{"norm_eps": 1e-05, "init_out_by_depth": true, "optimizer": "soap_variant", "schedule": "wsd", "decay_fraction": 0.456, "batch_tokens": [32768, 65536, 98304], "max_seq_len": 512, "dataset": "wikipedia_en"}
Each number is 50 + 12 x the weight over the matrix's rms, rounded and kept within 0 to 99. Layers, rows and columns count from 0.

# layer 4 attention query, 192x192, rms 0.153, rows 189-191, columns 0-47
47 53 57 49 53 47 42 37 54 35 49 63 60 49 51 57 66 54 38 44 55 58 58 37 60 59 63 61 43 43 66 37 46 72 40 44 61 40 49 26 56 51 44 56 49 52 26 49
46 50 38 41 42 41 59 49 31 31 68 61 61 59 59 42 39 41 44 63 36 52 40 62 42 41 47 64 42 38 35 48 70 59 44 49 48 46 55 61 49 68 44 46 55 59 53 27
42 46 48 55 41 41 49 53 39 45 50 32 46 37 59 41 44 54 38 35 29 46 37 57 42 56 45 59 48 36 55 43 54 43 40 64 43 25 47 37 49 53 39 44 40 67 50 42
# layer 4 attention key, 192x192, rms 0.138, rows 189-191, columns 0-47
47 43 59 38 48 64 41 57 49 45 48 53 70 51 59 56 55 60 43 29 61 55 68 40 63 55 70 48 57 49 54 41 47 43 43 67 62 52 64 37 48 40 39 60 52 29 39 38
45 54 36 58 47 45 54 33 42 37 58 50 38 56 42 63 25 44 32 49 55 60 37 64 54 45 41 40 44 48 45 48 63 54 61 50 63 56 67 42 59 62 45 50 53 60 51 67
29 57 53 67 48 63 70 49 46 28 56 41 51 46 53 38 48 60 50 72 30 55 51 54 57 50 52 55 60 44 57 38 58 56 60 65 44 11 37 38 36 44 37 54 59 62 47 43
# layer 4 attention value, 192x192, rms 0.119, rows 128-191, columns 0-47
36 61 46 55 44 51 48 53 70 49 46 57 18 41 46 57 52 33 73 32 55 26 64 51 66 52 53 65 55 61 46 52 57 66 47 44 45 53 62 34 60 47 37 55 65 43 57 49
47 55 60 36 36 70 61 40 70 38 63 62 63 42 52 41 47 70 84 50 54 61 62 44 44 51 84 43 34 49 58 30 45 36 37 74 55 21 47 29 32 39 66 60 46 50 29 61
45 46 41 61 65 39 40 28 67 56 55 45 55 37 38 54 46 55 36 45 61 55 49 51 52 56 61 59 51 42 75 36 89 46 44 35 47 44 63 65 71 62 61 55 51 55 36 39
48 50 67 41 62 58 56 55 54 43 40 33 52 38 42 56 45 37 44 58 51 52 33 46 46 51 40 53 47 48 39 44 42 49 31 37 53 59 31 52 32 70 73 63 48 43 61 67
52 60 60 64 45 43 57 51 47 45 53 67 47 66 37 62 61 61 50 62 62 62 50 70 66 72 35 59 62 37 38 62 53 43 50 45 55 56 39 49 63 63 43 38 60 36 43 39
46 58 41 38 45 67 51 56 43 46 55 62 45 49 56 54 57 45 52 52 59 53 58 69 58 55 67 49 62 64 57 42 42 55 60 56 42 30 39 58 36 50 39 61 62 59 41 49
37 57 40 56 51 47 43 57 71 60 50 52 41 54 50 45 36 74 49 66 44 31 43 51 63 82 61 51 48 52 59 43 43 56 48 38 52 53 51 54 29 65 52 48 51 71 44 49
61 24 33 55 44 54 26 43 45 37 63 54 59 63 67 44 46 62 55 54 51 50 41 41 51 48 61 50 54 52 13 57 52 69 37 51 57 66 22 46 42 49 46 53 38 44 57 56
36 28 64 59 68 57 52 28 65 28 69 70 72 66 38 47 59 36 74 32 45 49 60 54 41 49 47 57 44 45 58 44 46 33 50 47 60 77 61 68 31 46 33 73 58 31 39 51
47 58 60 44 49 66 59 40 23 63 26 42 65 83 44 78 19 31 67 53 60 58 45 61 41 52 40 64 67 49 61 36 59 61 58 48 25 52 52 33 54 46 50 52 73 36 57 47
56 60 63 48 63 50 53 43 47 50 52 54 50 49 69 55 47 44 53 43 47 53 40 42 49 47 35 54 48 42 62 51 60 53 60 62 61 60 65 57 60 59 51 49 32 50 56 55
56 62 49 56 57 27 58 48 41 53 32 54 62 57 59 54 53 63 37 51 62 45 59 47 81 46 55 37 44 51 68 33 54 35 45 49 62 51 61 67 46 46 32 55 40 37 40 61
31 56 35 67 47 33 47 71 34 36 52 57 60 60 62 47 38 47 57 53 64 51 55 51 83 60 47 39 43 41 29 39 49 57 53 53 53 47 35 54 48 44 35 38 58 72 41 68
42 31 34 59 54 48 32 64 36 56 62 56 52 41 22 41 52 30 38 38 59 29 36 43 37 26 73 25 31 39 43 54 58 32 53 41 41 45 44 49 52 60 61 34 52 59 48 59
31 57 60 37 71 58 51 72 66 47 49 49 28 57 54 64 58 66 67 36 60 56 51 59 51 60 52 33 49 40 49 61 33 51 69 38 40 64 62 51 60 44 32 42 55 64 73 50
34 53 56 35 50 61 38 49 45 63 64 58 51 35 50 50 54 72 59 49 61 42 40 55 35 68 64 48 51 71 57 40 62 45 56 58 65 35 60 32 43 52 44 64 50 37 58 42
60 33 72 58 37 49 39 55 35 46 57 44 52 51 53 58 59 23 66 38 51 53 52 51 48 47 57 61 40 57 41 39 36 58 54 49 55 44 35 66 55 63 60 43 46 71 89 37
45 48 55 54 57 58 57 46 49 30 56 36 54 34 54 52 46 49 49 43 38 43 48 69 49 44 39 47 43 68 63 53 54 70 74 52 40 52 28 62 74 23 71 52 49 65 61 74
35 50 44 51 47 48 49 37 42 71 39 37 22 53 57 50 64 54 51 57 53 54 69 44 39 37 53 52 48 23 49 39 61 48 47 68 52 32 52 51 42 29 52 57 64 37 43 64
52 55 63 66 50 62 49 72 42 59 48 65 51 52 45 31 63 38 51 47 43 45 46 60 65 36 61 61 60 60 61 61 63 48 47 60 46 28 46 54 34 47 44 39 53 50 42 37
42 44 52 47 44 52 44 63 37 37 45 55 59 49 59 44 40 64 64 39 40 38 58 34 56 73 30 53 52 48 59 22 47 54 52 45 45 45 56 33 58 26 43 50 50 60 47 57
56 46 32 68 59 42 61 52 66 37 42 25 46 32 62 80 62 62 52 32 71 49 60 25 58 41 43 55 69 26 36 53 28 55 53 72 57 62 40 39 58 54 50 57 63 70 24 41
50 48 40 52 34 42 72 46 44 52 50 48 30 40 50 31 70 62 35 69 46 50 43 57 46 62 57 45 53 72 49 58 32 68 58 58 65 41 42 43 33 41 45 71 63 21 59 62
46 49 61 49 31 64 50 73 34 63 67 36 53 51 45 53 40 53 66 42 45 66 44 47 49 56 45 41 60 59 63 57 59 21 51 42 45 62 50 62 58 54 63 48 66 46 44 50
51 49 30 59 47 53 32 54 62 48 49 43 31 42 58 61 51 71 74 64 49 46 44 26 65 51 33 43 28 31 49 47 56 47 40 57 48 38 61 51 61 39 43 49 54 47 67 65
61 49 44 40 61 47 23 38 77 52 52 46 56 51 64 58 59 45 45 43 50 45 53 52 57 53 65 64 39 56 65 33 40 75 50 54 60 60 29 37 29 57 45 73 49 43 72 45
40 39 46 42 62 43 54 63 46 57 30 35 44 50 42 72 46 36 50 35 48 33 19 62 37 58 74 76 58 55 69 38 49 41 57 40 53 54 56 51 33 37 35 52 41 39 46 44
61 58 54 41 43 59 44 43 33 35 46 33 56 60 53 44 59 69 40 51 61 52 24 47 61 29 55 44 48 47 65 34 71 55 53 47 60 59 68 63 47 55 44 45 27 27 69 74
56 49 55 46 42 57 44 50 43 50 59 40 47 73 66 62 50 55 53 47 40 51 34 31 43 53 49 61 59 47 38 56 44 46 60 48 51 48 58 32 46 75 63 58 47 52 53 57
53 27 45 43 49 52 53 24 61 59 76 53 34 47 53 40 49 61 65 43 55 69 55 36 57 43 56 53 47 38 61 61 71 78 43 37 45 40 56 58 63 56 66 70 56 48 36 45
31 56 49 55 43 52 32 63 54 68 41 45 49 71 44 51 67 71 45 28 52 74 24 35 22 47 33 33 44 39 51 60 46 63 51 49 45 61 48 35 65 46 43 53 80 43 67 77
66 35 50 57 66 49 50 60 46 54 51 27 57 49 54 58 54 67 60 52 49 49 30 35 66 61 36 44 36 55 47 43 56 55 62 67 47 76 46 49 55 40 66 45 51 51 54 45
45 66 39 34 52 44 62 44 74 66 38 56 53 53 49 47 62 72 58 30 50 41 44 46 34 65 52 53 53 54 70 53 52 59 60 44 72 68 62 50 26 41 44 52 47 37 37 48
39 34 45 73 66 59 64 40 51 36 28 59 50 45 56 57 52 54 41 41 66 50 49 38 33 48 56 54 63 55 45 35 45 58 38 69 46 44 42 70 62 14 54 23 57 39 77 57
32 55 67 63 32 53 69 42 33 67 31 48 52 20 67 75 47 46 76 63 48 60 48 44 40 46 54 33 48 44 42 38 44 50 56 80 38 58 64 45 51 69 43 59 58 65 48 67
55 40 30 68 48 58 60 50 75 65 35 59 55 51 51 47 60 48 49 45 50 55 33 53 42 43 58 54 45 42 51 42 43 50 49 32 46 51 57 35 69 53 38 29 40 54 42 50
59 71 64 41 49 74 22 39 40 35 28 39 48 40 63 35 35 43 58 51 48 71 52 57 57 30 44 62 38 46 52 52 31 65 73 30 72 45 49 53 43 54 45 55 69 30 51 42
48 41 72 69 67 59 41 45 52 55 60 56 59 42 41 50 38 51 57 31 45 44 52 62 58 67 51 52 38 45 60 47 32 66 57 51 58 64 64 60 74 50 59 43 41 45 43 53
32 43 50 43 38 55 64 56 21 65 66 74 39 68 47 51 68 38 39 55 49 36 47 66 63 68 62 40 48 51 40 59 67 21 36 67 62 39 34 60 46 55 62 64 59 51 42 37
52 45 25 77 44 53 52 59 42 46 57 47 49 69 42 48 43 41 41 55 42 53 46 62 59 44 50 46 67 58 26 74 43 60 52 54 58 55 41 58 47 46 54 58 63 50 61 41
36 58 67 41 58 70 63 38 52 48 30 53 49 30 47 46 35 68 56 47 34 56 36 60 49 36 32 44 64 71 36 76 48 49 47 46 30 45 56 61 52 42 58 63 23 48 66 40
47 76 39 52 31 48 42 29 44 50 32 61 46 61 51 46 52 66 55 64 41 54 53 52 29 47 29 28 57 43 30 61 40 31 39 64 69 48 57 55 46 61 59 50 49 37 59 76
75 58 68 36 64 67 39 56 47 43 65 52 48 54 50 57 29 57 47 42 53 66 48 61 56 49 49 52 52 70 44 40 40 56 35 39 53 53 60 36 41 61 52 50 53 54 59 39
64 44 58 34 51 62 42 57 48 52 46 60 20 61 25 62 53 54 59 48 49 40 47 63 34 18 37 36 48 46 42 67 70 49 41 79 49 56 35 26 51 44 42 51 52 86 46 59
49 39 45 51 39 36 52 63 52 55 47 46 63 56 33 70 53 40 39 50 25 50 41 56 28 41 54 49 59 43 54 59 46 54 47 64 38 43 51 32 50 49 67 53 47 52 39 41
66 77 35 22 61 58 62 56 45 25 49 66 52 26 68 57 53 48 53 56 64 56 46 40 57 50 39 69 69 32 36 44 34 56 39 46 46 77 34 54 61 54 56 37 56 48 64 64
57 51 51 25 57 52 42 63 47 58 38 14 67 47 32 61 42 49 58 47 56 52 41 69 45 44 41 53 34 56 45 49 69 58 42 53 51 50 62 44 64 54 31 64 68 60 55 44
56 45 33 54 56 71 64 51 51 71 62 71 62 54 34 54 32 41 47 58 52 59 53 51 48 72 54 51 68 42 56 53 47 46 49 49 34 59 40 50 39 30 65 54 36 55 47 47
56 50 10 67 47 21 54 43 40 45 62 53 30 36 48 66 49 55 46 65 50 52 38 47 47 63 48 51 57 45 37 36 48 34 57 55 69 69 46 24 52 65 48 47 69 47 49 69
46 68 56 37 41 51 51 55 52 46 44 55 54 67 25 49 39 56 61 49 58 38 40 47 40 52 50 57 53 33 60 44 28 54 52 48 48 46 48 55 39 60 44 55 44 36 69 48
75 48 46 23 46 32 48 49 57 37 55 62 65 54 60 57 46 50 25 64 70 40 55 33 36 38 28 34 67 42 33 60 49 15 46 49 41 55 65 45 35 60 65 65 56 31 70 54
37 50 57 55 44 48 35 47 37 52 46 47 47 51 66 54 39 61 30 56 41 31 69 52 37 43 54 56 48 64 29 62 29 56 62 56 39 52 52 40 42 64 55 51 48 48 46 27
56 60 45 46 61 45 52 59 69 66 58 35 47 35 38 67 62 33 43 47 53 57 44 35 58 56 43 58 49 48 50 40 42 24 59 47 57 48 49 54 34 40 48 62 55 62 53 57
31 56 48 34 52 28 59 66 41 50 40 53 93 45 35 52 73 67 59 47 24 36 52 74 41 64 43 56 39 55 23 48 36 57 34 36 52 49 55 48 68 45 56 49 38 71 25 58
58 64 38 50 45 49 49 48 55 39 60 41 59 62 66 47 45 45 58 65 42 46 46 50 48 69 64 52 47 44 48 58 49 50 38 49 36 52 49 69 32 49 24 47 50 28 73 55
52 44 46 34 77 67 72 34 53 49 60 64 49 59 59 58 51 44 66 59 57 26 47 56 55 49 77 42 32 56 57 63 58 67 45 36 48 47 49 49 48 48 30 56 56 55 43 70
55 38 40 53 39 44 44 36 44 51 39 52 56 63 47 60 45 51 42 46 35 65 34 71 55 72 63 50 28 58 56 57 59 51 67 28 41 62 64 49 53 54 50 37 27 45 52 40
52 46 36 44 36 51 38 57 52 50 72 51 80 52 64 56 52 63 49 68 49 37 40 52 47 35 70 59 66 56 42 45 58 34 48 42 22 43 61 44 65 43 44 52 48 47 39 44
76 31 60 68 54 68 59 40 31 27 49 56 77 36 51 51 31 62 46 72 56 47 70 65 54 64 61 37 45 53 70 41 58 79 54 45 41 50 50 61 53 55 51 42 46 58 53 39
66 33 54 50 45 44 61 59 52 30 56 32 53 48 61 42 57 42 48 53 53 38 49 55 28 41 95 49 57 56 41 78 66 41 49 44 55 46 53 46 70 48 35 39 43 57 81 71
43 62 32 50 64 39 39 35 30 43 56 43 42 59 47 45 57 63 51 57 66 49 60 47 56 52 41 32 60 61 53 41 89 46 62 45 47 23 91 33 52 55 37 41 63 35 54 51
53 65 45 56 47 65 31 53 63 47 33 40 49 65 42 32 45 42 41 48 59 43 57 33 53 35 30 51 50 47 55 38 53 39 44 34 61 72 58 69 48 50 49 52 38 55 44 74
41 49 63 54 54 48 47 45 49 56 52 37 42 67 52 38 57 49 72 45 58 68 42 49 48 66 97 54 37 61 58 61 76 38 58 46 38 57 50 57 57 43 51 23 53 77 40 52
63 43 51 46 40 66 43 53 57 55 55 42 32 58 42 54 59 72 23 56 40 17 53 30 54 60 49 79 54 59 49 48 59 47 72 61 56 52 39 66 71 49 62 67 25 54 24 58
# layer 4 attention output (transposed), 192x192, rms 0.0951, rows 128-191, columns 0-47
37 41 52 47 35 63 51 52 44 46 49 53 59 65 41 49 57 58 49 48 59 50 64 57 42 38 58 51 42 47 51 43 28 40 50 50 39 30 40 57 41 63 71 43 47 52 41 46
57 42 31 53 37 51 62 83 34 70 30 40 51 79 41 63 41 42 52 59 61 57 40 62 37 50 38 56 56 53 39 48 45 59 71 56 60 51 45 57 55 66 36 52 49 57 72 45
49 37 45 53 49 49 51 58 59 60 57 64 55 54 54 54 45 50 55 64 38 50 63 43 41 39 41 47 42 33 47 58 39 76 46 65 62 57 48 51 34 43 55 44 41 32 63 57
55 60 58 53 43 54 45 73 49 67 60 69 41 49 52 56 57 74 50 50 57 38 65 61 68 36 65 39 59 50 53 50 40 67 56 35 65 54 81 57 62 52 43 35 62 68 38 36
62 69 58 48 59 51 45 52 64 71 60 30 57 42 71 47 50 59 39 51 43 54 56 43 44 35 67 39 34 61 57 46 65 60 39 47 52 41 50 50 26 43 63 54 41 54 34 48
58 57 37 55 45 32 69 48 49 36 39 46 49 69 45 27 37 56 61 29 34 55 38 39 41 48 49 50 31 42 29 47 61 59 39 57 44 71 56 37 56 51 54 48 48 37 55 48
48 41 79 60 43 57 45 64 49 35 46 53 54 68 67 65 57 32 66 52 53 51 46 49 44 27 44 45 37 59 49 73 58 49 49 51 52 57 50 56 50 48 52 46 45 41 60 60
40 84 52 52 56 40 54 47 48 63 46 38 57 45 49 46 42 31 50 50 38 41 67 58 47 61 40 45 37 50 63 32 38 39 56 54 47 68 59 51 54 37 42 52 48 54 47 50
59 54 38 50 39 39 47 47 45 56 35 23 44 34 54 55 46 46 32 45 62 50 43 41 62 51 59 58 63 59 38 64 62 47 49 40 28 13 40 48 72 45 86 38 54 58 64 52
45 45 37 50 58 54 52 40 64 52 63 57 47 32 54 31 71 56 38 39 42 34 52 21 57 53 52 42 43 38 57 56 52 54 51 44 66 28 55 61 57 70 51 60 54 56 47 56
54 42 45 52 63 37 44 35 53 56 58 44 51 32 31 42 43 49 59 39 52 56 51 61 49 37 56 58 41 68 37 47 41 57 53 41 53 42 73 56 50 39 53 53 62 44 49 56
55 69 31 52 36 54 46 42 63 77 58 46 49 64 61 45 44 68 60 75 48 61 48 56 23 50 52 47 62 55 45 57 52 62 44 62 60 57 48 51 63 42 57 57 54 50 73 35
62 52 48 35 44 53 48 33 50 59 41 40 15 40 38 53 54 48 49 40 44 56 55 46 14 18 56 67 48 43 69 57 39 38 64 61 43 62 46 46 55 57 58 63 55 30 50 50
51 53 49 28 48 53 49 44 65 32 35 37 56 33 69 49 44 51 49 61 24 43 58 41 62 79 34 57 72 48 63 50 43 42 41 55 53 76 49 38 40 47 44 65 45 50 47 40
60 51 48 41 36 44 63 44 44 45 59 56 69 40 55 44 35 32 38 57 61 47 59 37 45 43 50 66 61 67 52 48 70 46 64 49 54 45 31 66 41 50 58 60 56 51 47 40
56 58 62 57 54 54 61 51 50 43 52 46 53 55 40 65 44 44 42 59 42 49 59 58 60 24 35 57 43 47 42 43 48 62 50 40 56 54 50 70 42 44 63 57 45 42 47 54
45 48 48 40 55 43 59 44 52 38 42 44 58 49 53 39 69 56 57 48 44 44 50 62 27 46 47 53 60 35 55 54 67 52 40 43 39 48 55 40 60 35 48 49 58 48 30 40
51 62 42 35 19 61 35 53 62 48 56 58 46 55 59 56 48 37 60 57 52 55 41 33 39 54 67 52 66 58 54 47 57 31 44 68 61 50 60 51 33 69 42 52 41 35 44 37
63 47 52 46 40 49 57 54 50 35 59 58 76 50 40 37 46 45 63 58 43 48 49 60 43 50 57 39 52 69 66 57 48 57 55 54 43 71 49 32 66 43 44 31 53 64 45 51
22 55 52 56 45 40 46 38 54 50 60 47 39 44 53 65 44 61 58 53 59 37 70 42 40 59 69 48 52 58 44 37 25 47 40 32 57 47 51 48 48 33 74 58 63 36 65 40
51 52 54 46 49 37 52 58 59 45 56 42 47 59 58 48 53 31 49 44 31 52 48 55 49 23 66 49 43 38 36 59 52 46 48 62 50 48 53 70 57 62 62 58 57 26 51 46
49 53 66 47 38 56 21 65 58 58 52 74 59 50 36 32 46 50 31 54 50 32 32 68 46 55 47 49 51 64 55 35 59 44 36 41 65 66 65 65 58 54 74 40 43 25 49 50
57 61 52 49 54 66 34 38 47 57 48 55 46 59 52 61 37 48 63 29 52 52 47 52 56 47 43 36 46 41 58 65 70 48 45 39 48 59 49 57 55 65 49 41 53 80 56 44
58 48 49 59 62 43 50 21 59 27 40 61 37 47 64 42 44 49 27 51 31 39 60 48 78 45 32 58 47 58 38 42 48 75 65 54 45 39 37 52 39 51 34 40 33 75 45 57
53 54 66 49 64 44 57 45 59 47 69 50 74 58 36 46 33 38 34 53 47 47 46 68 39 58 38 51 68 70 52 55 38 57 70 73 54 52 69 46 57 54 52 46 35 57 42 46
50 59 44 55 35 53 70 61 49 45 35 58 48 70 35 50 48 53 46 41 63 54 44 44 48 29 28 38 57 75 32 55 56 30 54 53 55 47 77 54 62 53 34 48 46 45 44 53
56 57 53 55 47 45 53 41 53 29 64 61 54 56 54 41 55 52 46 60 48 52 71 40 44 41 39 48 50 53 44 55 52 58 48 71 51 38 33 42 51 60 66 44 50 48 42 49
52 32 41 68 51 43 50 41 65 71 51 63 39 55 40 54 45 36 54 44 57 55 47 54 60 66 36 61 54 51 48 74 38 51 49 52 47 40 33 36 52 57 43 51 76 71 39 33
72 53 53 65 56 51 43 60 57 41 35 57 48 43 23 37 41 30 45 56 49 60 57 53 39 56 46 45 36 62 44 52 60 69 52 64 42 55 73 56 50 29 37 47 47 44 37 46
48 75 60 77 67 43 42 49 27 46 38 40 70 60 45 45 43 54 41 61 45 42 42 61 60 57 38 54 54 37 39 53 35 40 74 42 66 49 51 52 27 39 46 44 39 61 51 53
51 41 53 56 56 38 54 53 50 29 51 71 41 25 52 53 18 36 46 80 58 21 64 55 54 51 54 58 57 46 63 55 51 43 60 58 41 51 39 67 33 70 51 47 39 54 41 44
36 66 39 39 26 44 67 31 48 55 65 57 41 41 43 56 54 38 38 40 45 52 46 53 47 41 71 47 54 40 57 47 61 49 43 41 48 27 43 37 37 48 42 46 57 57 51 44
59 43 47 62 53 39 55 57 28 44 63 78 47 39 42 68 55 41 48 58 51 66 56 52 66 43 43 38 30 26 42 60 54 48 42 30 44 50 20 68 53 53 54 42 50 41 62 58
47 72 66 42 32 23 46 67 49 46 60 56 58 58 45 53 37 48 63 56 43 49 34 51 59 40 36 60 41 36 70 52 52 55 56 38 52 63 61 34 67 63 50 55 41 53 40 24
60 49 40 31 58 44 25 45 69 42 66 48 54 57 32 26 45 53 52 47 49 37 53 57 49 44 43 74 46 58 60 59 46 48 59 37 59 45 52 52 64 42 55 40 44 52 53 47
62 68 75 53 48 66 52 60 57 46 68 60 43 50 46 57 46 63 46 39 60 56 65 66 44 63 38 52 49 54 41 57 70 57 51 68 59 59 66 59 39 46 54 68 52 49 43 46
57 37 34 62 63 35 47 50 53 85 67 56 50 57 44 46 55 38 48 46 53 50 45 41 40 62 48 35 39 57 26 37 48 43 51 57 46 62 54 61 61 38 61 36 38 53 56 60
46 72 45 49 55 54 39 53 50 53 53 51 48 32 56 58 61 39 48 48 65 52 66 36 43 49 48 44 55 47 52 46 61 46 32 39 48 51 53 42 29 41 40 58 50 61 47 28
55 53 73 44 49 35 41 47 73 48 37 24 77 39 50 51 38 73 43 72 51 64 50 30 37 48 37 54 45 38 70 52 42 63 54 38 30 57 68 38 39 53 51 47 61 53 39 46
65 57 59 42 48 57 62 35 73 50 38 48 66 56 62 51 53 55 65 50 50 53 56 45 44 51 45 53 26 51 61 56 47 31 52 46 42 51 57 45 61 54 59 52 46 57 52 45
46 45 46 54 55 48 41 42 49 55 67 53 58 55 46 39 60 58 60 69 58 36 52 52 62 64 65 44 30 43 61 34 57 41 44 47 77 32 57 29 45 42 45 59 60 63 40 47
68 25 60 52 56 46 60 70 61 37 37 33 46 45 45 60 28 61 48 35 52 57 53 45 62 39 72 57 22 61 60 64 54 46 76 43 31 29 37 50 49 39 38 35 47 41 59 42
16 50 38 62 31 45 57 46 48 54 28 49 63 56 43 48 67 66 51 46 51 51 54 39 42 47 53 40 38 44 49 58 60 41 51 40 51 48 52 69 34 50 52 58 39 49 42 49
51 53 42 50 56 50 51 33 27 47 42 52 58 32 72 49 47 51 55 67 51 50 59 28 38 72 63 57 37 31 46 16 39 45 64 26 26 64 63 66 53 52 58 59 48 24 46 48
51 59 49 60 58 50 51 63 44 39 50 51 47 53 64 36 47 51 72 68 51 45 51 60 49 49 55 57 34 46 42 34 46 61 43 51 50 58 53 50 55 49 51 62 65 41 43 62
19 24 53 61 26 44 43 35 44 42 45 43 56 49 29 40 45 48 48 43 51 45 62 69 38 52 47 27 35 71 70 59 56 43 27 49 46 38 61 48 49 52 47 51 50 70 22 36
55 58 39 56 37 46 57 37 38 49 55 78 40 78 50 40 60 51 45 60 53 45 48 59 46 56 60 37 47 53 66 47 55 57 46 57 42 65 54 45 37 59 57 33 52 51 48 60
36 40 52 51 59 34 32 45 34 47 34 41 44 41 63 48 66 70 65 26 55 37 56 51 60 44 45 48 49 41 51 61 50 45 41 46 46 52 55 44 50 58 57 51 60 34 52 63
50 52 75 50 44 62 48 74 51 51 35 67 49 53 51 41 49 60 54 34 47 53 64 48 48 43 42 53 48 52 54 53 56 57 58 40 38 56 45 75 54 43 60 63 47 47 34 25
58 44 49 63 51 30 58 54 54 48 56 46 54 44 74 62 54 53 44 54 45 65 55 62 61 44 67 52 48 55 34 43 69 34 60 63 50 44 59 46 57 48 53 43 49 42 29 53
39 44 52 67 55 43 53 63 36 45 35 38 50 45 56 53 47 44 63 35 34 68 36 79 53 47 57 50 37 61 62 37 44 56 23 47 57 51 43 55 64 46 25 48 31 46 21 50
45 48 50 50 60 62 46 49 57 44 66 55 62 53 45 51 49 40 49 41 43 51 54 48 36 39 42 56 51 60 46 22 47 46 31 50 65 38 48 63 57 53 44 51 52 60 63 66
49 37 59 64 41 53 33 52 29 42 37 57 44 71 49 41 56 56 58 51 60 47 24 69 49 41 60 52 66 66 44 60 51 63 50 48 31 49 53 51 64 44 54 26 52 27 35 47
54 66 54 68 71 72 29 74 39 45 42 50 18 57 57 55 18 50 45 54 77 57 48 52 57 30 51 42 66 39 61 37 48 40 62 56 54 19 54 59 35 78 52 55 57 26 57 53
39 14 47 41 51 50 44 38 37 61 29 57 54 51 35 52 34 43 56 29 49 41 36 54 47 34 40 47 61 50 58 56 52 45 46 46 49 44 45 45 58 45 54 54 47 67 36 47
60 49 58 62 39 43 44 64 52 43 55 35 36 39 52 48 44 55 46 54 44 57 55 38 60 64 45 57 62 39 36 39 64 29 63 57 50 52 37 32 40 47 56 53 44 53 60 60
51 74 58 30 58 61 53 60 54 63 59 53 42 38 34 47 56 55 55 36 61 46 57 25 51 35 35 53 74 37 45 59 62 34 24 54 41 37 26 43 43 63 53 63 65 63 46 59
35 60 48 56 61 65 50 48 53 56 49 50 35 52 43 38 27 36 47 42 37 32 53 63 44 64 42 52 55 34 63 51 36 70 37 41 68 38 27 50 43 57 60 58 62 46 58 58
38 51 55 34 57 33 41 68 75 62 38 48 27 60 38 53 66 44 72 52 42 55 46 32 50 42 34 57 60 46 39 53 54 43 26 64 62 62 35 45 45 46 67 47 34 50 58 59
36 60 63 49 57 59 52 47 56 67 53 55 33 47 51 57 60 33 44 49 46 54 58 49 54 29 30 51 53 51 55 38 37 49 54 62 53 63 45 54 49 37 59 46 46 55 32 40
46 37 61 55 58 56 49 58 57 61 42 46 63 44 59 52 41 50 42 34 43 58 63 53 44 46 50 48 21 41 35 40 10 54 43 61 42 71 41 47 33 26 56 41 31 44 52 43
54 40 54 57 48 35 64 41 61 62 57 71 49 42 64 64 55 49 64 48 50 59 36 72 51 56 59 50 54 60 50 62 56 54 55 65 43 54 54 26 46 53 45 50 43 59 51 30
43 26 40 46 49 60 55 47 44 46 53 64 61 31 40 48 59 52 39 66 46 37 68 53 47 52 10 62 62 48 54 44 54 55 41 49 45 44 42 39 39 53 46 56 52 28 45 48
47 55 47 56 57 22 49 42 44 44 62 51 62 42 48 36 58 46 73 36 51 54 52 61 44 42 53 19 52 45 45 47 50 64 50 40 52 53 64 36 50 58 43 55 60 58 54 56
# layer 4 MLP up, 768x192, rms 0.125, rows 0-5, columns 0-47
73 50 76 41 46 47 33 60 39 65 66 49 39 68 45 40 54 48 56 46 43 59 39 46 60 50 43 37 38 69 46 56 57 42 53 30 55 36 68 54 38 53 54 48 39 47 18 64
50 48 39 63 50 31 72 29 48 30 46 47 60 30 35 57 41 46 27 56 39 34 60 83 66 54 45 50 54 55 49 43 56 46 51 39 43 56 44 41 57 53 59 23 35 34 40 52
46 58 38 45 50 50 55 59 51 46 72 57 58 38 41 39 58 75 59 55 51 59 45 49 47 76 48 33 57 61 50 52 68 47 44 37 61 46 75 51 64 21 50 42 48 65 34 43
64 54 59 60 44 47 59 61 62 64 59 65 44 53 56 52 60 62 59 68 38 43 34 59 58 45 50 40 61 46 65 42 62 47 49 24 47 50 61 70 52 30 52 40 36 55 52 53
34 26 47 24 46 46 52 42 46 72 50 47 61 45 58 43 40 58 56 66 34 52 49 42 48 39 55 55 61 39 58 42 46 38 56 45 31 54 45 72 47 62 63 55 49 51 61 43
70 74 41 30 50 52 54 59 38 30 44 52 43 58 52 31 61 54 51 61 37 43 56 43 32 40 50 64 52 60 33 58 53 69 55 34 46 46 39 57 47 41 50 57 33 52 49 66
# layer 4 MLP down (transposed), 768x192, rms 0.118, rows 0-4, columns 0-47
58 36 39 57 44 41 62 22 59 41 40 51 59 49 47 47 77 43 47 56 25 51 50 50 55 47 79 32 58 49 41 54 39 48 65 75 69 47 62 45 53 52 56 32 34 53 56 48
66 36 46 37 52 30 55 67 54 58 44 61 50 53 52 46 42 28 48 39 30 60 70 47 49 42 56 36 46 59 43 37 58 66 49 46 54 42 71 50 60 47 45 49 25 40 38 74
47 33 45 52 51 65 51 54 71 55 47 46 58 50 43 47 50 36 54 46 60 38 51 39 60 38 43 40 28 53 64 53 51 46 38 44 48 54 48 64 62 54 61 57 37 58 64 44
57 59 83 65 66 56 37 50 48 55 52 61 53 40 56 36 61 58 53 74 49 49 53 47 54 48 45 53 57 54 70 50 53 75 62 42 61 48 47 66 42 34 55 48 49 58 45 56
51 42 47 33 63 51 35 60 55 71 75 60 46 42 55 54 63 39 45 71 46 46 56 50 70 52 52 79 41 48 72 63 47 57 56 60 53 53 63 47 41 61 55 42 63 53 55 50